{
  "n_layer": 14,
  "n_kv_head": 3,
  "vocab_size": 898,
  "positions": "learned",
  "tie_embeddings": true,
  "init_std_down": 0.00481,
  "optimizer": "soap_variant",
  "beta1": 0.95,
  "beta2": 0.95,
  "lr_head": 0.00798,
  "grad_clip": 0.5,
  "batch_tokens": 65536,
  "doc_mask": true,
  "steps": 4210
}
Each number is 128 + 24 x the weight over its row's rms, rounded and kept within 0 to 255. Layers, rows and columns count from 0. The size above them is the row's rms in percent of the matrix's.

# layer 2 attention output (transposed), 192x192, rms 0.247, rows 174-190, columns 96-191
size [105  83  95 111  93 108  95  99 115  97  92  87 109 104  98  99  98]
[[136 136 111  73  91  95 123 134 178  88 131 182 104  95 171 147 111 141 113 110 178  86 177 131 144 119 151 141 117 115 137 124 155 142 138 107 136 125 125  95 137 141 153 132 151 117 130 101 134 123 146 136 121 118 128 165 145 135 124 108 154 161 109 144 103  93 109 169 162 132 158 127 152 126 101 116  95 106 158 119 148 146 157 125 132 135 136 124  94 114 132 154 120  80 111  66]
 [130 116 112 115 117 154 104 102 151 167 164 107 127 159 102 119 142 123 138 130  95 113 147 162 133 126 110 164  89 152 123  78 111  96 104  99 142 125 107 111 131 116 121 151 102 144 129 158 112 112  92 103 166 150 133 116 124 106 140  96 107 100 161 143 153 144 135 135 153 102 128 155 169 127 158 138 131  97 138 191 156 152 132 118  99 116 152 108 133 104 156  81  91  75 125 169]
 [143  75 165 135 131  99 102 133 110  90 124 150  74 149 121 115 170 135 133 107  89 127 171 116 164  94 121 125 146 120 120 130 138 131 112 156  70 163 151  96 137 139 108 107 105 148 148 112 162 119 141 118 144 156  66 131 110 132 117 124 115 142 152  98 122 112  91 144 131 122 110 114 150 118 140 113 127 162 126 113 172 104 151 155  86 105  84 167 129 134 145 103 128 155 116 119]
 [ 92 175 112 109  69  93 160 140 138 102 152 123  98  89 134 104 152 116 114 112 155 136 130 104 115 129 119 162 137 105 110 119 130 143  87 117 130 150 124 147 149 109 124 112 109 150 132  90  81 133 118 157 130  69 125 119  78 130 163 109 139  85  96 100 158 156 133 102 103  86  91 149 123 174 130 120  90 120 117 109 109 147 150  97 122 118 142 123 111 110 114 128  64 115 133  92]
 [104 157 142 155 125  97 161 160 151 123  75  72 125 103  99 123 140  93 121 115  98  87 157  83 108 108 100  87 126 169 109 141 174 126 115  84 134 145 147 116 155 135 148 123  98 136 197 140 124 116  70 112 116 121 100 122  99 145 116 151 135  91 153 122  77 105 126  96 112 153 110 114 124 137 120 148 107  77 140 115 111 154 111  87 148 132 166 104 162  88 158 134 112 117 118 133]
 [153 153 142 100 152 186 145  97 135 170 140 142 103 100 151 130 135 132 121 105 145 166  97 164 174 136 141 109 124 123 143 117 146 121 119 145 119 138 115 106 100 127 136  80 115 149 104 141 112 179  82 145 127 157 140 132 172 161  89 158  92 145 138 155  96 164 137 140 131 115 109 134  96 140 125 111 130 169 135 140 132 148  99 158 117 128 144  68 151 119 134 146 184 123 143  96]
 [138 120 132 160 120 165 146 116 173 115  80 133 144 162 112 126 123 138 135 137 119 133 133 117 125  98 171 145 116 145 130 146 133  85 151 153  74  88 139 105 114 131 145 124 115 115 146 124  90 127 165  99 108 107 122 134  95 151 153 167 143 171 141 145 102 140 132 103 107  70 125 124 122  86 144 126 100 139 109 156 132 164 122 112 156 157 135 153 124 132 124 108 202 131 126 134]
 [113 107 115 124 145 119 103 194 140 191 116 167 140 127 138 164  99 149 121 138 176 146 106 107 147 125 112 121 134 115 154  98 122 112 118 163 160 160  92 143 118 161  88 154 134 160 123  73 142 131 145 115 113 161 148 104 140 107 145 124 133 105 111 110 149 151 137 162 136 145 126 116 125 151 110 104 100 168 126 143 185 151 142 135 131 148 130  95  96 167 132 104 112  72 117 109]
 [122 125 154 143 163 106 129 145 129 150 104  86 117 138 131 145 122 123 112  89 128 157 129 140 110  94  63 111 132 157 112  70 167 138 102 112 132 112 162 154 124 105 103 129 102  75 133  96  94 130 129 113 148 132 102 121 114 117 115  88 137 151 117 115 104 129 113 109 133 159 140 142 136 115 123  97  92 106 153 130 140 160 119 115 145 110 102 155 120 169 125 124 150 113  96 118]
 [112 159 129  98 134 144 115 124  74 127 151  75 116  92 106 111 128 118  99 151 125  75 101 143 111 106 123 136 164 163 112 115 109 133 136 136 125 152 162 129 163 132 173 141 122 142 153 119 153 110 128 167 131 110 157 142  70 102 151 115 118 128 127  96 139 146 139 174 116 125 132 127 148 167 141  89 145 112  87 126 163 123 136  88 144 156 159 125 103 112  99  82  75 123 153 150]
 [104 132 184 111 125 141 133 124 135 125 136 108 146 142 192 141 100 152 132 147 110 127 160 157 119  80 136 118 139 137 153  89  92 148 177 151 127 162 167 140 110 181 150 154 124 174 129 133 126 143 112 103 133 106 128 104 122 106 114 178 137 122 114 142 142 101 129 146  59 163 135 159 121 127 140 105 137 154 152 129 142  98 144 107 129 154 145 115 122 143 111 144  99 134 121 141]
 [112 133 163 112 129 128 151 169 125 111 135 118 110 127  94 141 128 150 139 123 138 172 114 135 145 162 151 129  85 134 149  79 111 134 137 140 150 141 104 108 134 128 118 129 115 131 143  87 115 122 166 113 128 106 121 102 156 174  80 158 113 142 150 103 131 112 122 120  99  69 141 187  78 118 118 123 164 111 137 146 144 179 130 120  95 143  98 147 124 120 110 125 146 150 115 122]
 [108 105 140 133 110 139 121 170 116 122 121 120 160 131 140  99 139  96 122 102 118 124 153 108 115 135 117 132 140 161 128 146 128 122  77 167 127 147 140 172 132 169 163 143 154  78 136 103 201  96 141 151 145 184 129 158 110 158 112 121 135 143 163 116 138 129 113 130  85 143 132 140 163 110 175 149 136 140 159 148 165  92 118  89 119  94  91 139 103 101  67 168 121 123 125 153]
 [110 107  88 172 136 109 120 120 113 131  90 105  96 124 124 103  91 147 174 125 136 167 131 134 105 156 134 146 108 113 143 182 127 155 116 146 130 160 154  98 127 141 106 161 135 125 133 134 133 162 134 149 129 172 126 108 117 167  88  65 144  81 135 113 152 193 155  94  71  92  97 162 113 108  98  86 129 125 122 129 109 162 153  86 106 118 112 109 102 132 140 108 152 108 121 172]
 [122 112 153 109 115 140 111 112 105  98  99 139  81 115 143 107 138 132  85 128 107 118 114 127 131 110  71  87 139  82 127 122 134  78 128 135 129 129 147 126 102 139  93 107 101 102  94 119 124 119 137 110  89 105 122 106  92  48  83 109  92 135  86 115  97 137 114 157 115 124 146 117 156 103  83 120 107 133 112 110 137  83 115 163 136  92  89 115  76 114 141 125 158 124 100  95]
 [120 167 154 131 143 150 162 129 108 149 129 165 137 156 145  98 114 110 145 170 115 144 131 158 172 112 134 137 136  95 151 106 163 161 128 110 129 122 102 151 146 135 146 106 120 138 108 153 154 142 158 114 193 160 123 171 144 153 110  99 141 146 118  90 116 115 132 158 167 113 101  84 149 145 130 140 162 145 119 140 150 120 151 172  70 125 173 114 152 114 110 116 111 175 117 166]
 [147 108 165 125 165 153 158 120  79 105 120 103 102  89 125 128 135  95 119 141  96 124 125 100 139 103 157 127 120 148  91 160 143 151 124 129 104 139 128 123 125 131 127 142 148 165 116 137 110 103 109 153  71 112 128 176 119  86 153 154 113  84 181 131 154 147 136 171 146 158 118 147  72 108 119 163 123 166 104 116 101  96 126  93 147 121 106  90 123  74 123 130  69 125 136 110]]
# layer 2 attention value, 192x192, rms 0.262, rows 175-190, columns 96-191
size [ 81  97  99  91 103  93  99 111  89  85  82 102 102  85 101  98]
[[125 150 128 140 137 131 111 122  96 107  87 117 136 128 132 109 167 136 108 104 130 132 137  83 126 135 142 137  97  85 137 114 127 148  98 162 104 116 129 102 147 163 128 142 168 144 125  92 104 137 181  98 119 141 161 153 123 120 161 139 144 139  89 160 126 132 146 111 116 141 119 120 122 131  76 146 151 106 139  68 134 135  94 108 144 138 128 138 151 146 120 162 184 163 114 148]
 [156 208 108 107  96 103 150 132 156 174 145 112 159 154 114 147 102 144 117 111 139 114  80 133  84 154 119 132 115 125 124  76 127  89 135  72 136 100 102 146 115 113 140 164 147 134 117 115 119 123  58  99 139  96 137 111 143 119 132 140 145 142 117 143 152 158 145 104  96 151 126 123 115 121 144  92 132 137 151 129  64 148 110 121 174 133 124 113 136 138 151 142 101 137 165 136]
 [147  64 147 149 162 125  72 121 136 139  99 116 105 168 139 141 120 136 133 155 111 122 122  96 166 112 160 140 100 160 158 116 105 104 170 133 159 122 102 100 128 118 155 117 149 109 163 140 175 147 139 108  91 160 151 112 150  77 119 130  74 146 128 132 119 127 137 132 146 156 172 100 111  97  90 144 169 137 136 131 129 141 119 157 138 138 112 159 132  94 146 143 211 137 114 150]
 [160 141 145  83 138  99 104  86 114 151 146 151 127 139  98 139 134 133  90 147 160 178  96 138 115 148 161 135 148 129 116 143  88 148 158 157 141  92 113 128 169 128 100 165 153 151 106 115 125 164 174 133 132 103 140 128 136  81  95  99 122 128 125 157 152 112 108 160 153  80 132 104 123 124 143 128 142 169 106 162 175  87 143 135 119 140 124 137 107  97 107 124 128 143 123 140]
 [135  87 126 146 104  83 110 153  99  52 141 106 132 123  84 128  98 129 148 202 112 116 145 116  99 112 106 147 145 118 149 158 139 121 132 116 147 136 135 129 174 102 121 145 130  95 145 140 167  64 172 106 152  95 128 129 113 134 139 124 150 119 150 110 117  99  94 112 123 148 157 120 170 113 102 169 111 109 131 118 108 105 188 112 137 148 116 170  98  86 126 111 123 172  99 153]
 [123 136 135  94 112 119 110 137 110 155 168 143 125  90 106 152 141 171 160 145 148 132 148 123 155 148 119 121 129 131 155 168 123 175 159 117 135 122 136 119 119 146 160 126 153 181 108  92 113 109 112 142 133 124 131 122 169 126  85  99 116 132 112 107 128 143 123 155 152 169 117 137 126 161 138 161 184 109 162 107 123 137 122 126 106  68  97  70 121 130 137 126  63 134  70 138]
 [126 125 135  90 164 169 144 104 138  67 134  98 123 150  96 103 140 142 169 100 105 124 110 119 107 144 126 127 124 130 140 145 132 140 119 111 102 119 153 114 148 131 152  90 126 104 148 133 133 168 123 108 148  94  95 182 102 121 101 156 110 143 123 127 130 101 123 137  89 131 116 134 116 142 186 109 114 113 125 113  89 127 120 129 165 147 137 167 157 108 123 162 160 168 137 113]
 [107 139 118 100 133  91 148 142 163 157 151 119  92 128 115  85 127 135 140 114 142 126 131 111 104 132 186 177 122  89 133 166  84 141 120 137 134 144  93 106 113 119 129 111 132 151 116  76 122 100 111 110  96 117 129 141 161 129 116 145  93 116 150 153 148  94 141 154 121  71 112  98  86 102 131 114 132 143 110 111  96 122 146 121  98 136 130 132 119 131 152 114 101 180 167 144]
 [121 116 165 144 149 140 105 162 134 118  98 129  88 147 177 138 139 156 141 114 120 140 151 122 157 127 137 119  95 105 155 140 132 139 110 123 154  99 101 161 121 111 126  96 170 126 125 138 147 145 106 128 118 125 132  68 134 138  95 118 101 112 125 116 127  91 123 103 139  95 115 108  88 112 134 134  96 161 135 138  43 126 137 131  95  96 120 152 162 139 145 140 167 126 138 116]
 [104 144  82 160 140 126 159 131 112 130 126 133 125 116 119 124 139 110 111 110 188 120  75 106 142 151 109 120 125 125 138 155 140 130 130 110 141 137 157 113 185 106 114  65 143 118  79 123 142 112 142 134  97 139 129 172 155 159 121  93 139 114 108  94  91 115  92 128 170 124 131 102 140 169 114 159  87 101 124 125  64 114 138 161 163 131 113 116 161 129 136 144 161 139 137  88]
 [141 146 101 127 107 143  89 133 152 139 105 139 137 160 133 137 146 141 118 142 124 122 135 121 130 119 134 134 139 151 126 153 139 139 101 116 141 117 123 166  91 113  98  94 164 113 130 120 133 118 106 141 152 124 121 184 148  89 151 102 130 131 133 159 160 170  94 123 113 151 132 130 167 153 111 142  72 136 111 126 127 107 154 116 175 113 139 134 133  94 157 144 128 161 143 117]
 [131 120  85 127 194 114 136 100 175 127 129 141 132 115 130 156  85 105 126 115 170 135 126 104 121 137 138 105 116  94 151 115 161 136 123 104 116 104 148  93 134 113 126 110 127 160  85 180 146 119  87 122 136  97 101 117 124 142 131 125 136 120  92 129 130 141 146 135 150  96 115 154 126 136  95 109 107 110 135 110 131 155 133 133 151 170 139 114 119 132 177 115 138  73 136 148]
 [143 147 177 100 106 159 124 132 122 105  98 143 160 126 135 146 103 122 118 154 143  77 118 140 184 125 127 127 153 123 102  95 127 127 129 118 130  95  95 121 146 133 112 109  80 115 145 153 121 119 128  98 164  96 117 152 159 110 169 193 104 183 131  92 121  83  91 158 169 177 149 122  74 130 133 122  96  95 119 148 138 123 112 155 157 139  75 138 148 135 130 168 138  99 123  98]
 [120 147 102 101 124 133 160 162 133 115 148 143 122  97 148 133  96 109 173 120  88 124 136 107 118 134 136 151 150 105 116 107  86 181 115  61 101 131 101 102 149  99 182 113 124 117 141 144 163 138  92 124 118 164 117  92 115 194 165 115 157 124 134 130 111  62 129 106 120 126 132 136 120 117 152 155 115 136 126 107  84 145 102  98  97 130 116  94 149 157 105 127 118 168 147 113]
 [124 109  96 131 100  83 110 154 152 146 163 125 134  89 125 151 161 174 119 118 153 138 125 117 150 158 137 112 136 132 141 114 100  97 122 127 149 118 159 129 117 127 129 167 125 113  98 138 150 121 139 151  98 118  95  93 103  96 169 139 131  98 139 198 116 131 115 123  76 178 148 135 133  95 128 151 146 154 142 120  61 162 175 107 110 120 107 143 117 131 148 127 110 108 131  77]
 [ 90 137  69 117  89 123 105 154 145 137  82 142 145 121 166 152  94 165 120 143 147 151 115 150 108  80  89 106 143 127 154 106 111 184 112 104 117 127 150 148 152 104 140 126 151 108 130 157 125 138 156 165 172 116 121  78 119 127  81  70 116 170  86 132 123 122 128 111 119  95 124 129 189 117 142 111 126 121 141 142 134 137 135 138 101 159 118 149 117 113 103 137 181 101  94 153]]